Weights of a small GPT-style language model, trained from scratch on English Wikipedia.
Size: MLP 512 ReLU, 6.11M parameters.
Architecture: LayerNorm before each block, rotary positions, no biases in attention or MLP, attention and MLP in parallel.
Training: a variant of SOAP for these matrices, 138M tokens, 4215 steps.
Each number is 500 + 50 x the weight over its row's rms, rounded and kept within 0 to 999. Layers, rows and columns count from 0. Numbers have three digits each. The size before them is the row's rms in percent of the matrix's.

# v: layer 9 attention value, 320x160, rms 0.179, rows 190-200, columns 0-159
# o: layer 9 attention output (transposed), 320x160, rms 0.133, rows 190-199, columns 0-159
# q: layer 9 attention query, 320x160, rms 0.14, rows 192-223, columns 0-159
# k: layer 9 attention key, 320x160, rms 0.138, rows 192-223, columns 0-159
v190 092:563456444520516484446500442593536491513582512532537494535411374421566491464565463474541424442563451484477443525468497538484476529427514509561515412488498525531466524536497491501401537501485482557478470557457440490468468521493455532487453476414541545439493514488540531529551537441428552536528557547447526563586508585516481575587449497579476486494559582551513489487537526477485517540473435454363485490531640445423425425590481465434659537477551534458535571545509520471553418508484486
o190 095:490461479472499547430467474430454601540432405474470591471407497545440518573538500607424439513504455494542369476489486568444484428481387563411484555501522582550543510543500409442565458586526567520546491494444544537485484592472536471444543462470427485556456458444512450550521485512557501524403517474576496471577537449506467440479553447528453470452446498562480467523510502479468434480546461459549436471571425480538480490474539519450507438516519589567440454487463544540519571422424416
v191 092:503546478486586468548555574441447469437543504400537442496438550517480530537474441448522434489439498581493559487467414454519479463511458574523450444448522516418496512496485540514573593467601523489467510535486444485508498555509446434488488501406468459558434476511468606525505479449452491423436474560423475437436518561599508482533491400510504553467480543484705466479460429433481457409465600455494464429515450497454499501530371449517472542457515460491547511524529457523461572564462507
o191 096:495403587520566530400442629439568450562479553414495498469517524470495557479551483530469470530588473475490502516473490462523634494521471506593499480533480540532488559560486513550471455446488494481469426375439560506523553496424454496460470372539496501400525507448387445510503452493552452590563520492561491448584514512428510481477476492418567417582488581483468560562513504467512440580557552517548478519495457524544476514474452529486385483425551460539493541524475466535450454557593501
q192 086:455376490557479439444505404427463486457555338490497519441518518556594498556471455494477474428588540408565510491513425514487491443546521541503444467578484434503517467423601512462545514545524519472448490573441555531577545529480580509505456457556390551433502535378558544544536469574477507500469466492454492505549488448509482496484529494592439494495499504471535520468426506542504548457464586421477389447544436492459455503582524478457462573510477454547449575458595555537477449486558523
k192 080:389479579438553582438528427568439524389519473544543458593467490464514500468538591432487518493486546533579482501512478495465483498454461508486513455428452512452460457549431509585542475399492490535495503495539463469464573514401520440465477422486539509415500551442505456381461487519539573501451478550420556547509423483416494553475517514459449511469462521528489439543416508462475496481473525553511567493416569465552490504422489484632495532475683500476532439414506427513466473564484437
q193 088:536585446448508417438462494476544532427437504577586524497497482495470426531503482563462537493443590416506501459384490514491561492503476544457438546528421420597513548399417403492518587560549529544500463467511511448394510510568518447499567414554466427457575512551568416489547551527540467526466475498538489456525480510480498533461430488454510447542556484545529562533466471573531496573468528509553485548519630548525476514438518526558492457541472439587460497529390510384522585480565489
k193 091:500455487533571449459541504457479446437450571484492579465481474493566528466457431526485505449511470508551451529544568516450421402572489523601422508523475399572377388577615447505483477446501477538468521607439443486535463568551518491531519462408476485513531490498516486570560436494415550564515474545543498480511488534552457553455520479556435424474535471558600489439495477454410441505539507448471641449458576552442465537573484514504476510415486440547538525495468473494521558461536594
q194 099:560494483481452529421538487568518511509508583495446475553409480467492459491567502488593467578495554596601493469584462555534537477542521547513496540588464400433469443480565349410487537527522515460564542468496467521534466441516535403446453371426516422522549465431568509563582450493511519445575455545483445547493528520501511508449472527436510380489514579469541494560497414478466507474527532578590504509576463571529526483498542442457480449503526474485479408455452522408556488489529558
k194 085:508444506516539465539503520476469377499378445464544450492496596482486515526526548625506519455572558479467462588512471439522492540455402427613501578470459550556488442576492530518534486520444499469453401501463579544538467474515547547429463507460494513568520467563532610564471493509511452538538454503551435568410433489555497401412554448452463496502541462626534508507529460523518516460604501576455595440571486449471553528520455500501551498531468537442522545459462467459559526611502530
q195 100:500568527490398537511497520557478525496526472463458538546509492515561454468498481427519512574453582510486511592497577459479497606464460542587526368563488551486429533564482606504517457497417501482493353548558503467537484548477406473526522554494601518585461483452444535418449626561492472441578513567468434404460561506496568498542515496471549584474563564517481514502527519550524509451497555584595552507460435457562512431472455509484579501448506470400485461440516475509460536519561460
k195 083:455479527563435482536569482489544527387450467497478479520534456447489517516455555500586593588537531526508514518576480510468432510546530458454436560590563455485504447506611605415447402472434439366506574412483480543538497487444480474523410508508479550495532483470530502554546567503515468485477493410477495498447527524509426519552460478460472470464373528598488440551450487593451419577566576538375515546519476467470476474567487532519497488515510527485417550476566598509562561500528495
q196 112:481477442470539430472487420510485614462392411546507496574416496406547521506545545500481555416510527418429511503545394487513444458570573433416525491424639444475459468347500488529539485562504415483554540547531583513508533514557542527494534438614567467506546546421545441516555457520440567445470522486513606598450425464499426465475511554478503483593513484471536456472516499490500460529525486415501524488534492462531531564526491559547493481494470446529499499497459525473485608508494472
k196 119:449425561500432518418513416480503495570533485447543489473425583550466566456587516413500558493378521517478389521387458556560409477490479518499503479518548521559443484458453484468604519484533495542499504550556506488512459487451447457440496580505485459524479510471428522476514418568429613501444461543427451626531500497499519469609506469548543496484571470492629476475525486470444524474510417486428531465397442432533478452414532452407500469482527490477547488467406429540512490517482558
q197 087:452503560533632417442507497471485543491555467516473465578456536483496511498551598410510525568536532458494485440582528518548464501529616429455542524517515467429479544469417431615533499428474516480509467533528558606497472482439508482548512545510501482499565585525555495540536538441545497551474442513583558597567548484605563587529510518435439426574516525502554463503499524522471494448433416474496637489566514458540563535563530406395467440497466532505589509535455465538467531564479491
k197 094:539567459522512592456461339436558582502456380515578459609580477473415439523429615511450563524542495438511528461547499538443507534511489401553437532521488506465475518509432493485529530443466498407552494446463516535440525517578510573554515453533477543492576463442557500513551479426409420446546559489527520478515551548531530445402549511479486488510552498493397398497534397560481492496434484513520455459517550422548540498507525461511498500433534459521448498462463585487479393487539522
q198 110:548496429465459476501560499572535525450611384528531476547498476454519512556575520413561623376492559460531517533566454437500543490535635480494537533537607505484544416409510464517501566559551433530514559586551458565458497504491516455452575500514541463556545525401541516527493454427469479480534473512467510580519412498509485506440492579497503473551473499497481454422499483548554500453467502422390549432543499531463499486581467483472459509536509409499518492373497507527633490534458457
k198 095:494451406501477495494495564542565489417523472473507536511604479500452475493517568505572550514574529617492530500533471414505466517540504465595509487484492462424471426516455509580480524469468499505518454524455508549466433568468535486428489581566599526497511439507332502457570466486494509447530530445484445545544462432544518381409500434495559474564470464550627435471537484468562487518584470525495476371508517421428465557562386514563433545497456508479509448543518503524490615534472487
q199 092:466491548461526540556564526536511507578489561535430560505506549545506440534519489481435540507450589459598606445434499523545650439498408479577426497479420520466533590531496539468520484445519554479430419517498407514495518423404486508489479586410524535512441482481447460568516533443574450503568408473473540533445479469440570413524640494506465487600523484461519443540479480512516576542559478544491494504467477518495499409555540447461483547447412468520461521497408466419456444491474501
k199 123:438459455551539474518499509537419526486435495612510532549543448424548466496473513476582541431565583476558615477579490464468456450477441533559453473492445465455420472506407558534388474492486461441523476513498420572495536458426499588506515435483475537485531564543473416532546561558522490448566532476583532499477424507525510472415551493493436405571480554522457457499490574593458451508547467560520460461600511481561599532607498528577462497481523476498468552557590577572492485532500419
q200 079:518462582475507501512483538448575505501467609507539489446540469536504463537480480593463396551542507607493474516403498515495516547538380629467505451524408528576506470580526528535455490553478560518452420399472497417585518462551539462512493550411491531568495513544480491471515573492558547553494507634456537397537569463542570479485495565581512502536440491494461538469523523517475549507433542609495483485570466434477496427421481497553501499523566553531537492610505465510431375506519479
k200 101:515492516522515547490482519532563501469588543412561498423446504529524478526510418501497452527524546548539384502378524567467579435457488454504535632571529532562496478432516513429560461508538518503493599542439543414524433468485470390427453546503453435470455465549504586539446500455523498532466515508503403531575595508463476542596487596467494564439595497488545498481568577530544488492471592492501495524471501394477464398460524560474556474548507437487565559508491414442575481497457543
q201 122:547433465530409525429553500572553499453594450495455510497501482448499503530512495485496550433459500517539452582537411456471429517505537408417572477532554485535547327352544415520470468490539451509514505517490515520509479457560516424495503561513468519503566456412488460478500434516452489478553565469467456536498391513535449501457431516520525570478463438488408468422537435527482479469452474482472543519532555474365570430507469499557440489562488444413487482356574524577550542519503485
k201 130:402575589436509482489512483521457493523544512522545431430443475437502535510522446582453474585487495450432443482464526529554513532456547538432556517481511534566582489454548431443554489568549523560497476494544594393504494521529476455470428505483497476577549472546557540432433542469524510570388509495543464529532537530547467556519439595546497566414482416414524531529468551538489574530455536508435453612484452552546463464389511564472578478526487529479527522434413440382473406497433542
q202 099:437426488469520585395496563574547467574512392552527518480558449516464511522520533544567501540557475559358475582569463496461610464446557432445503473510431454430420510429524597591452506523474495479576562499551530577445535440536518474464476484575493535546489468551423469481534486478510433442532452526473530437486482488434540525477599532408502519519525619486529488545493541509425470328387510582476532462455498512574529503574513498527524534479500512500481534483501529503542547517478536
k202 112:478555511449498548462499523434453503459387446448544483489466518486421488459466499551532511499584488529486430480431501465501647471455518460552470582560436522479416444391480460527481509530534461493385432443485441409460470579577510506485486526605511482460397470486474663430527428420456496532553540478522421484528516490537468558452483441454447578490622547479545524508550478489430530399455456543483481504486477525493443516476425486530525459482449479504541503445405513497441516580416516
q203 108:497513476473519519427614542540476463563569374566501537538476558559572557433505521481463572495580524539460538396484453513474509495587409516502429579562443508481541496427507417409484465512515409419501612493546449430461546504564480437490445478512508433537538512453512521565412421492482405503547486562518537592521534429498414523448474483462457475488464575548482458495448406469541497451499528386410526627483546575503469530545547535475481492444542455462517527457484466548501478514490467
k203 108:545527520524517475517473539491587505466500515530508554435525600501471448498444430471384392426501490488492414496408521518554526467474443542521458403467482461493434597562444492443593426511560523445506601537394425507539429508439507446535571467571335487434501573529583494501479438508540487483478471570500507445443485448533490560492491506488477595503577419535532548489491471470566467441509513568527522539423526431492514449501601526544505459542491420541523459514486488570526498456609557
q204 111:540653453477484502459514556479456449450396476555480539507509565533565446498499460545533534460410519493420449478423468442429588485516494481485556479399521508508405562501437423440500546528563446494566480519422569418473528515525540515554570506553583510455441517447523514518501549513530444596532525448576479473466436502586513517531489453516481577580541510453439552482479460487496512483505493510591551548461449459531546612483472562444443592474435557564514383482478609529501407503547532
k204 109:479506482469521479476457566548511529485441408529447493460557431473550500564516523510508619436438498480484494527624423487523514463493456525527540466539488425451502535473433433486517536553554525497484436533435519468478431495596509563558524546544541416482457493449503559500622524433505423423564459568540457499526420576460545450506559451553398481493399524455548442470518485498553516421527644497536452535400425391489466523458531549481421570473465526497410550451493469504574481475550425
q205 108:504504526392522598533517452475446600529481540483459548519503464543480500491510482523530418413567485545561504462385387447460490460517459626509530475512475521480519536523454522508480582435500456547483439433528541539445475463530517598429542467586577514530471528518533617367545588501508612548567515476467481478523490471507503576530529481499369483425544448453552455570382515529532501520492512546525501565529421509450496476483573509410518546475607570479523434580519520487497475465495475
k205 110:522463514490495514545510549442533498503543533442588576520474459473403575491615520573470492458438467472518479507633393515516569464559409489486499495475458490412545414483582552519465550425524501485597500431518510524453577469452459564467497444492569558497495519448597522485473548546492402496514520548557607556545488387422526426554485482580479470472451415501519555467404441487494491510483527454463462481463464485533449422459528493490493583438522588459448460512572486440378454481536513
q206 112:404526519465532493543473458538567472512535442507452508582506526472574545465510471487460427510444477605503466538504626530406476546497510472414455511485479437496485489523519556448463585525465478488467580501509478417494453498529564454540552497493483601439433473544518550476478583515492505539487578471493485600473497554526466567482415564475562552387480503461501552485434375522519512478436513574684476540489520500494499496487486564576612519521495555445473479517618544499517364567527489
k206 116:478558519467548530392446453473497420500606519491608483493459451377505573483566527460451497484504389509402394500509514530509510544471512527568513538394485459396451529467540465349491452496497443415436538450495540467537508519489568478488406537510521480476505570452566483513428533509478517461493468427398448584523569531441378539429490544477561494520414492508557466464445511468468471538441582495480399570461505484480544541484532489505445507533523570458546451432550517458492473506477443
q207 113:438467632580452447577489501531425507503461402605505493482416496513471578473462532460605543566536492507424447581529465568547433549518488542517513505511403460514443475656488606522445469522439514519499449501453435533569496561498489513474518379456544487548436500504488481532525449511441459520551507510519497434438454475519480490507432471470523469437453574540523507499481513451490529538572532534539477526494521358528461491491439500569531517438588527447563535570465393534408597486547501
k207 124:477490546496457464654505522488361521447454404546526420502497518591587450549581439464556562536482530528570501563495528525493492548508435511500566447485578544449438510496592501460535427535480444527461485504487466534553513533521538551539509431419522438441479549525531499565484480515518642455454434508552546528369568439479475516592391453543517480510439478441494524506405392483428458553550512510441505569531480596507465511471567525469505486439511490516543555509471449583468534467497533
q208 107:466490519513464495347507524530552535547458644543512525477533507472558417466546489472505488493427501539448537488511420441465475533482549501535514434485413515484544475509459492434474495505458573471479536501537522475479499534394487445635507489527481567533474489503404401537535479461417437519470488493507498450575577622477511519455453597511583459560479498446497579462555486514552494451532441546477418540418458552434525481487597664554496428443488494478490507528449555478397509407490530
k208 106:398615491559535501402515463389541511508537478575443542464424437531535540504513493544463461547517557558463428473549427453511443513499479397534548508440473547522508457495483518459479555479628467429500464533496511568515572422494600532545580439495576488472492576530505447554549526548520524495511542520538488495549546537519498455526425498446417459491508406492591453539602521549592494546548405596447520522587525449481536492536430518592533485487489445513436534589550502460477566516418561
q209 095:476591473461507443521465535594549667511507551472459490500525458569453470380458509531474516528440565529506519467483494533469644527590494589449511555437528432571560530474506510371524514424503540550462534507501453640491515536511570487548535399543487540505500478415508497485500513501494478500420418518485507468506429490449361600552500552445546484580504601546520508507421427493572474532532536516536530553469555531556497525527476556454454473476476511518521510493491578472520552409456499
k209 102:514556462465475459506535579607571509478479417520441552590363486485427538412580480561520503527493523605546500509457489543431482512439479582532494514517448441513546446472428474471467504502443372456539489586458432625577598491443518552544565502462547477435579501427463520510499501521478529444604527545467475535411487460467534579548445417508507466478611542471550473478513441542524500469506574483496589504541491435518556497511478413512499534560495524448396486482452524475470499579476532
q210 107:473486525534511501391509591572588488467536453575469579436541494524601537501382540370470542418478515530477464523578541411542500450559584508439473424445503573487501509470431551515510417444508551422509515493513498507511426504428500457584576528489478514501432542462480451429504510530481598537554499484528587542507498364496529558453501492462590425517453433469479503546478510547588498496418540502444495607430520578473570460471498548564464479499504490541529482515547446444566465534449430
k210 108:468504521466464460440513440458514457406549491557493575425470402532407459482405468391513547502565513432483395454518487521544466481381500466547418505531434509497491490427509545476500512601591459432518514594459622480500554477454449517479499532629486531483542486523413500475512437493425531551475535425544498524566490390516513454517479465484517469500514424487481562515517513469529580584388537485476533536423535537474455499451506560635555563479499463443508461588516553554511556485521497
q211 110:533450511466457545496466458408522533499440544567446415439543530419595450489440428421560575453568545572597519481460440427570451433487458546553396568556548514529472483609481528444460543477501546572496513424546449531603516473469582430572483457424516504523475499546481452492532513474496446488486539532535506469546453447534528424517562480533521491566514500466462636542512437426588562429477504498540550458607414495528501573472448498464411461490502564493480482491494577517485434476486559
k211 111:451417607480503597432444510398560550560521517509450496516475532481512471527466536525479574480525612561602487519450374468425446492530568420497443510555564465512514392576470484474462505514478458459546453528467489561649437502510488417471431523512454464532449529558524474563567584510487466507480476554514476513514563378469496458541457503506458519502456476547494535539443479459496545434452547551649576576494483434493503453487486499463504515542511485394452409510503524477432462524474583
q212 101:461469425439537483479451520535564561511550406450435542488424507462531526529501443424446512524476468480531497527443469561328349507503576560461438531460444414490525442493560517458476451518558501477533491504469512509500577507546518503545571511514531484460464598446451501474505614550524479396514583504420468377467497614487446477503595530513538568498417480476508507576544528465542470396539521451489449467434488484475470496452442492447413431544481513527520468476512488471497503494644507
k212 104:381521489545472499505404433520495452430531444478516436471572577507545493417538524443571441435515474488523483444371493503483462499611638561480460495414469412546499444461509549568479476509573537505568533537477493485507530361495568484608417521496541493515478532526462514483489481537441495438456596561454493570498518507426458447535557611534557545523414512564525466504548469427490559470412486492465461486459476405457506457494410519522412465536485494524489608506513470449483512532454514
q213 105:461569550404568497490513517523430517528519471431483501459533459445473549517446517476520505550418514448488441414482470468552523383575501560534425556464537460392522482436449533473601456494546535498424422498540567525461489484459540507457704468597593508456517480553491505503545537500502428472478520457512441528545417438568492541483531522449561536568521428522479446463490566441486523520579458539408558472428423530455509497474489435516599493422575523513453473491405492516442461450458511
k213 104:535504480510559497557497556497453508485459465484551437566566419474497510498449470568492487478506454439557537519574375554483488477430468392513476543493528432505516400491480487509568511548560542576476452511565502553467717482537465551488578542523471605506540457543514488474542611486476508418633512481453408564432424534461547503442478433449519504525448477520478493466485500508483510483482458519506508527490565509471417435508522419545493473438465505464416433486338453513536472473458532
q214 105:471494534611514458490404479455416524492510592544575565513468519484442561464488597479494505573538511473458522508470508562636535441537478494529472369408521539451441523493575532468505524534498465453419510497495527441518538463464571543577534400499615416536507634439445480476531491497529489591479513519425463558558479531457538492424610432525580521483482491471548440548523476549446619527464476513504497506549517431507504502514538568505466510423534575533491463407466575433488479469555525
k214 109:497471508539487520555453469549336535483494477440454569491591544461511446490476583492492497594505540479465560548497364539490453386471470433514477584415548493472438465448499449461510441476573481499476482502582617548520523526487586552512510509474553498530489546479520578493553471502615448516515531467557595456478506488533494599504539468409432531385498472538520525579536488482453480505444454531551506485473469549512521535485487551478449389421509433425377479475505554470534611551517493
q215 105:555535448518431474501519556669477434486658499503569545470485438531549485446451499378495588513564437566510502513562492549488487523440573425512458485566486476519430507567426507550469592472394487447492505452481478598520415531604450482430562471593516472575526519558349530481525475499489528511498544459426520492500495571372572511543464466475428522489507518515436432463511474489492512490464520484499509522521441538548542559452529493519550531571555464486477506430526584515536469503503513
k215 103:502568451417522524568505477472533399454559520515544485458510482539438514472574512581515583519456501525403535456527479488483481530484499406526493543549526515449395592470452516518579548477421530482567492444347492465520493529461524541456515419453466448505598467575485564464464361536514592617556568458518529457560546453513490544559499440529531491470382446476544475518450459394412460515443483483513521558590539559496476520463515508512469510572451543492512542474482497418593525439466535
q216 115:564474437490549503498544530512464458361408463520522381439528492520418560492439494570419535540505438415479495456518428525521550433462511482501523500493454532430443444475467476504438508548477516471408504524445505554462463462475509484486482535556494554619519608486497491442490476581505534478499579404507492533484502560582514491427497571578499453492454548532566537444530565602526469386590501421493485500604490557443407534561503547530576528508456549546520545521612451466590497523439477
k216 117:606467517469565556483494473495416535416486512538498449462420507452468469540484480534399657546452467511498477477464517487530469469520543491477552506508545514420514504542481586576400519586509542553446555537441389482408435413525509543503515446531432540440502457426522476517530471558448543500592588439524579531469472533422484539465525550538510419513456398459521472483491542564497517527516500501560548469434503634507423492429488552448551505481481407585456587492594544491473478543494439
q217 102:485560489561584481501459578470475579465466484512497537462500478427581564546463508516433535457608437537523435485511473509484477486454517546504556485486453530452454542500519511502514548575553591450485464535467463511607519528540564507529445471476353496517585398529582534450414493552509490519451433467541555495519572537533595502575553544462468487463535505483484427388486471552510535473527393477574486350492497539471428537526531422477578533510557427398602446468457473475425503533489439
k217 111:478562590579520481484489472544515600415439553366497483431505416490516490468466524499462513472496488446505430455484503443433435527513410519478532471564457528397576520490521572550514556554500468535497471544504490501546461550545499552493497568472522457555471489509608606499495459581449543460560382522526563531475536421452473552536542479437493474447571440559483334426579449483492488460569449469529547484485472470397457513456558506538500486542500426540581446467415444468496446455438441
q218 107:490471483547554514527594525552472516467479536431473521552448506472546597384466546524526478450521544575446507560492476487409530488507569518588457468396568507530483575519514519542564431509401558466521566482495561462488507479520448493518468507461554445500413472575564395622426374525578589491476511435572447529500482530567560447368492499445448512557533512528474467480540544530559494464444556449567495544555461556450513536460530542503515507499453470481443499372564537585439505478496447
k218 102:550489528500515501481478472532464494460437511435535521393457499452519589392534480532454562517572509557477556486476509504542503462502475521611371413375549551591538474485424538426436467490558554563519391484447544484460468478444486488484491490532387520477455484583427469516518450513456474542532470510561533526535559545495588546509548460474519495586459460495587411403515505555535553457550529576434496555362386457515478539507474494570593504484482478428466547434454474545526520490511489
q219 110:511557581459497589537546437500521395448475442438498492497542549457452470518527547608490580634589524582548470520530500494411515517527503450508477445513519492482465568528580468519469555526485504482476417503519608526580424506543494452636496568432552585462482482504552458489564540452445527462439469467505410456448532459516527527608506455489527494443492508421493509574498437544473541505417494588545461500451590489458508487465459512454544501502548563547461454361494495547465366494506504
k219 108:506503510415491601549503559465439471530506531499576519519474431425459470585498561546420495492494480518534458509518520572471590503543524488486534383514487462434574494629548424449458440533530416485441549436582569459517504516468534461614522514407510462568450431545512500504524540461556417556513425493479456467400479454529471540504532537521483528470411557479481382571470443465541562617395514602466463538489520517489460517521405462495449467525452542444458435441498516474496494457469418
q220 099:594517493483446463488522432515536427476519517550466504485513475498568540485492511488568447551479465365442540533502476495512522530464531409479442419456508389488467503585482484513534475498466470453517566463492399537495505565472461483487479449575475471489528536465528652544520462472497501569513418537525518452438600478543537549451581541506567464578485463601413546439572516441635443562480589385454499410460505430503375545502554581503496464480497537470468587486546485567525536498511477
k220 105:510478408480489471531494478448490512523481519569518548527517553446448543520439454430535502561537526519536461486503470513461462496465542410474384413463448583448502528456475484502456430446497481547468504659425380448526604556463609553535529520462462461504498499481501592519587566461559519517447441515607456447458530634557530572482554540524527506549436561522456546519478476542453487441501510398550512522508601490466502513466526522487521503491561509527432555445612499539629560470515542
q221 106:536514608394417563616431550442561459444464556532463521509551536482410524480501513521468420538495451562498546513579444464453384488437432471466491526493494453509472511537433529517502464517527475485555509456473569495387479473512532525505540530638435458472492516547414507489416481411421411505462445483521455494559517501539431437551482463516494483559463586516507464564592537401501536469494572490453523456533533455496478543522432472391541534440434474411582410461554484456501507468446551
k221 105:613601563509579474550532477477605489453491600583433425534520566525487589577416488513456483522502480521445589526547535538386468522493474473450482461462567524522511563544519448484540491535483489552540481434544457540489477409539514498553437481559579466412477564548519512555515529436466452520620531467590587470532445555431469529544542504442606483585502497535397533483507520419522566486488520537485486491526408451505453506510482494415501555430470571487516456413456556542547537536436545
q222 109:538489505481536450506536517531464508540459589555469551503502553544404548499511549468477547501459571471444427452577578496476481525511414475589575490491536531495478453447523427471408464555595503457543405524512476516547542545510496506573551499459493578472575549468500438539544532584420504447448545538554493514457481541482609474533540411474508566505556503483553498494489563377567392510435533469517594500569487543466547574536455544518424422409464481466399444448502530581562431574501593
k222 111:489421480574523429541509474413489513480540476542462505509455472530517449476496540458471584479542578513531468477449495613521475403548516575492553540504478412505485539527444452447530457607450497522549550549465500549492402438608479420476457480509481558493581430533421555531580441527356553478490434483472408533568464532549523489436498425499490549367564543490493470484481518481540547509537453560574480500514395491433538561406482523449532506382440470518440515464463569482520440538501568
q223 103:580484461478353501486496540540481454420495546516476561484495516514469429532452435550529510570453496498556551481496570489526523395462444515534527534544527583412430494551497510542480488509474509543467464552547571449540528404548513526568527513604455557524624540510465552521532436485515549451525475505461516433480428447561443456519546508522544495461505485531476522557493520442523445516565500481528587588565535539480472535513697427475531430531578543530582551376511548461518616522510439
k223 107:593376451523360544467555571559448466534481547511453486445481547533395543526505543477515507430478477474482476467527566476600524500376554490474534481567493500471519478499491503420426479537516445509609448530588501516572507452596517535567547526433508502486562471468542439522541455474489495516492533465493567518474408507444511453514545596533511480496527508620437439526547470527516479367465482507538566479524553617428523469500555435348480584545517449473501489459530524451483491503536561
v192 116:486486478521454341431430575450480594506534533468534470516590501417562546458466585517504577539547540422548423577564477421479536489638563508488528557521452474466467488454557453477535457560483542538477530482463517442513503561544427521438544465504482376506457552486434622448493485544467538510481447463490499480513468449478456475519483417520480466513493462449506482422502413497533427502539428487520409562496504483598589549454485463526407444496501595607478454533495491474574436514448499
o192 120:459546571553541540494511498454510463499529469418468481484565473488517560493470510580531473582425503572485507423422645483456537458549499516465410499503431367481571547479465563463494496405545537575489553551578534548471450526493498526505529431399495500493519475539529574489506575425467473457519469547547463594511463439512432562572512462517585559507348514501452537553548544545512589595460580422556427519437538499461467544613580511453502506514549509536532509519544500520485504550481437
v193 107:444471543414586493539544504470410469537514469459520463538459462476493460480562469454422531438588512508476540472466512505483503445487485507536499550497448489505456480493597549515490485510460420513475464542493526487508424473584394496664437481590550508536463558492558477453498564378467528521499531456433503574495612476527517532491470441483525440509545490541374558630529552501517539497592456485476547432502366471585511547510559473436550489357521542524458509505567570487505507420534462
o193 108:323409493546491557527524504479479597478533510454513588490450420534583551535560539581507524477442537506528537548444370465462406486476570462533492505510533508502471475455531548537597467485517531491495486466415498550510476492450557535544494501656499520444476420515550512466516494603476495515510505487468480518464433509492536419523513520467514494504470548513456545501509520505433444535574657507428451461464572505438503540468414487617444430553409525506591566439546446525542529442503491
v194 106:522524545473368546442538402466544521496594564565546479496436463522553536472561464551475565508473448475594567501531553519447510565423530507557513537451435463434463558500469477549498495499502489481513569471604502533433523459463536562484448449570506522526489551523453521454523488524362524473553534519519448452505375552525460562526381476502448456545529428565459466421485488560458455434458587600563466484545476521448454482512519500552411520524465491483427420416379426523545503554490551
o194 107:454423492589505396517513538494444465531525487526557498543490527522447486497486559575456466505530480491563457515522453503546422482508378520509573479519494506442507532503523502473427414477450376490432440470558497468406554565551433484519494531417477489503541552587550499546387499495542420504509384568480606461502549489515406608550472516520529361468492489435553444516460555441470401543523423477483474490535610503599590522488510451468497541498547510469474475582495458488427560483559485
v195 107:520580407434541497520524602522504452530482457530398588590411546470545461470494424537418521551459535468545496456558571584570473506496448545430462470551557473452494506496557441491378552424547392515473512389492471490529528538536477457502480491479504479572526586518499490478493463450523506436452508408462517475577537514553621484505573424515503470410451480478579483494497509492520526494484507493495560501530698469476512505557609527543539457432497526519453528507495508521537501422593492
o195 110:478374404496468536477462562454525507499485543545531442503528461549512653564518523411508460495525509593499517470517425500336487432379482464428434513472450495521479487378526598555507439492453477478501577546557588595427428534511512440570544491544476539505441487449385491477547470538524473522552563522538592497474501517475545518541533571466563542492604465530461483463538514488533484490479535504484540502492519536527490439401455473447562553514497572460541531513478580455517438457457565
v196 101:476536601418595598536488407484447464466528479473568490446527529481507503606484534487496424472563502541482466481554494533526491488491465478483470457400578549447429610572434536496563505391482489473603509450500558469474465469548528553420447451471427477513530454500534480559505507513446514541515507519491434493461485482513498463380545449609542467573511478534455567427503602464566504460534562597507554537561489570486487458446500543452434481454508442551673469558482552536456514533455457
o196 101:457587461535504516477483562634425516643498582563498522529439540471510496457490565564510489527521530385518480430531486454590481522542541422523547441528582512461586461441505524453514543420557514581561481608482472505489545553510540531491490548506500460457458525575504467488496474524516484461465472458518584525527495478571543398486475567421447481600457385410567460512515550540524493532515454492421518582450437480564442538522450544525514498476436520490456474502408417498553604425514569
v197 104:513533480548435396477503524514500483369624539525450537494475511448499504537580611535546475438477490531609564465488495514556487491452485384499547451498445515554458418646478515492499460500623476471502514446549446573478422484439493541603540510554537492500505418531463459541432390532549437521515487524606517460488438567481521588488476449530507574540498510495583468469463464568456426464554500606566436554493523493458515602532506507490485485528503475438481483530546407461497499523433503
o197 102:505468555462416561531463502494504525454523465551572425422558520490514437443449500502547447468454472478533437539489513525475494602531440561629513466574529434429478503491537444478474561550454520479522539468524459507521460607568499464501423505353432545592505507554469503443477499529520505438496473473517498424494503485533403516462457478537441426403559507511442576548485521489524571572477547399531489592593504487575493385514517509479573442553565465517489465613475550518403486490566593
v198 104:486453520509516557535532426474524514474450401506502445469513494512431488497501537426537507520590552561493463432498575527462496496418367534474496579397542527598577463526533446414479471552524608474438535552576604469560482501580510490509444467596516615496501476477511450509516510621563421414495465476588589407458514492540492532483474553490528436499515499533451565574494622491446496498475485541463467424435424515532471475539516540540527500496527483495486463461541500540548531405607447
o198 103:544511641486565543505405480522529530467523548447436501527495534435623491581629487537386499482530482404473502578529443533476579474528553514436492451573482494501446517533544449451495462551466498502553453513455431577532434454495523501440490540496446526521520579534588522459523482531453536549377481504478522491583549543450595501558498475428494577514581538464536432501457409503420509462535503511551457504552506438435524565473341457518480416503533522509433468450541504434439492546506520
v199 106:467416466586591537580495584442496527437521568435511479535537506455460593503459487485559420475527445550541541531488564513544528533519510623515561502458472476528497537547552406387405423527394451493538533516492506590557476432542461495608516484541500508420499461445452575388424504512509528490494540479514526508534466543561508473467554532486517582531593467532507540484534521451532521484506469565473558519526536487493425542493517675507564556534503484478505589462466539447418476384545495
o199 113:465477472549539493486436448614492497540557405537393509502409495452526419409500540547471507509489443506483471541500464491424404465527549482450567612481519510532492525429489419574501486493504581499515564455499538468452541492570471440460432542515507487489428450512375423451626534537554500478451499490470478472479563444473509613520540424420517491532537500502496414484447400497454589543548545523563468528481550558528482533406501437497562381506424514631480509499473477436534528534479483
v200 099:553639515441477554479502497454401529512539462514527485440424444571502514407489520511407498500370475369512506429504556601442500603445514410474512581520536512480532563508546487526599584507482507463501515484513529412433544514452478515460495479510522568507506555523566508495431463540462482584539495540508521457496405597438540577503501492520542478495475527488517535501543531517515464505472610541440475511590444443561479566622433411563402488501456535576514446489489523563457444520504539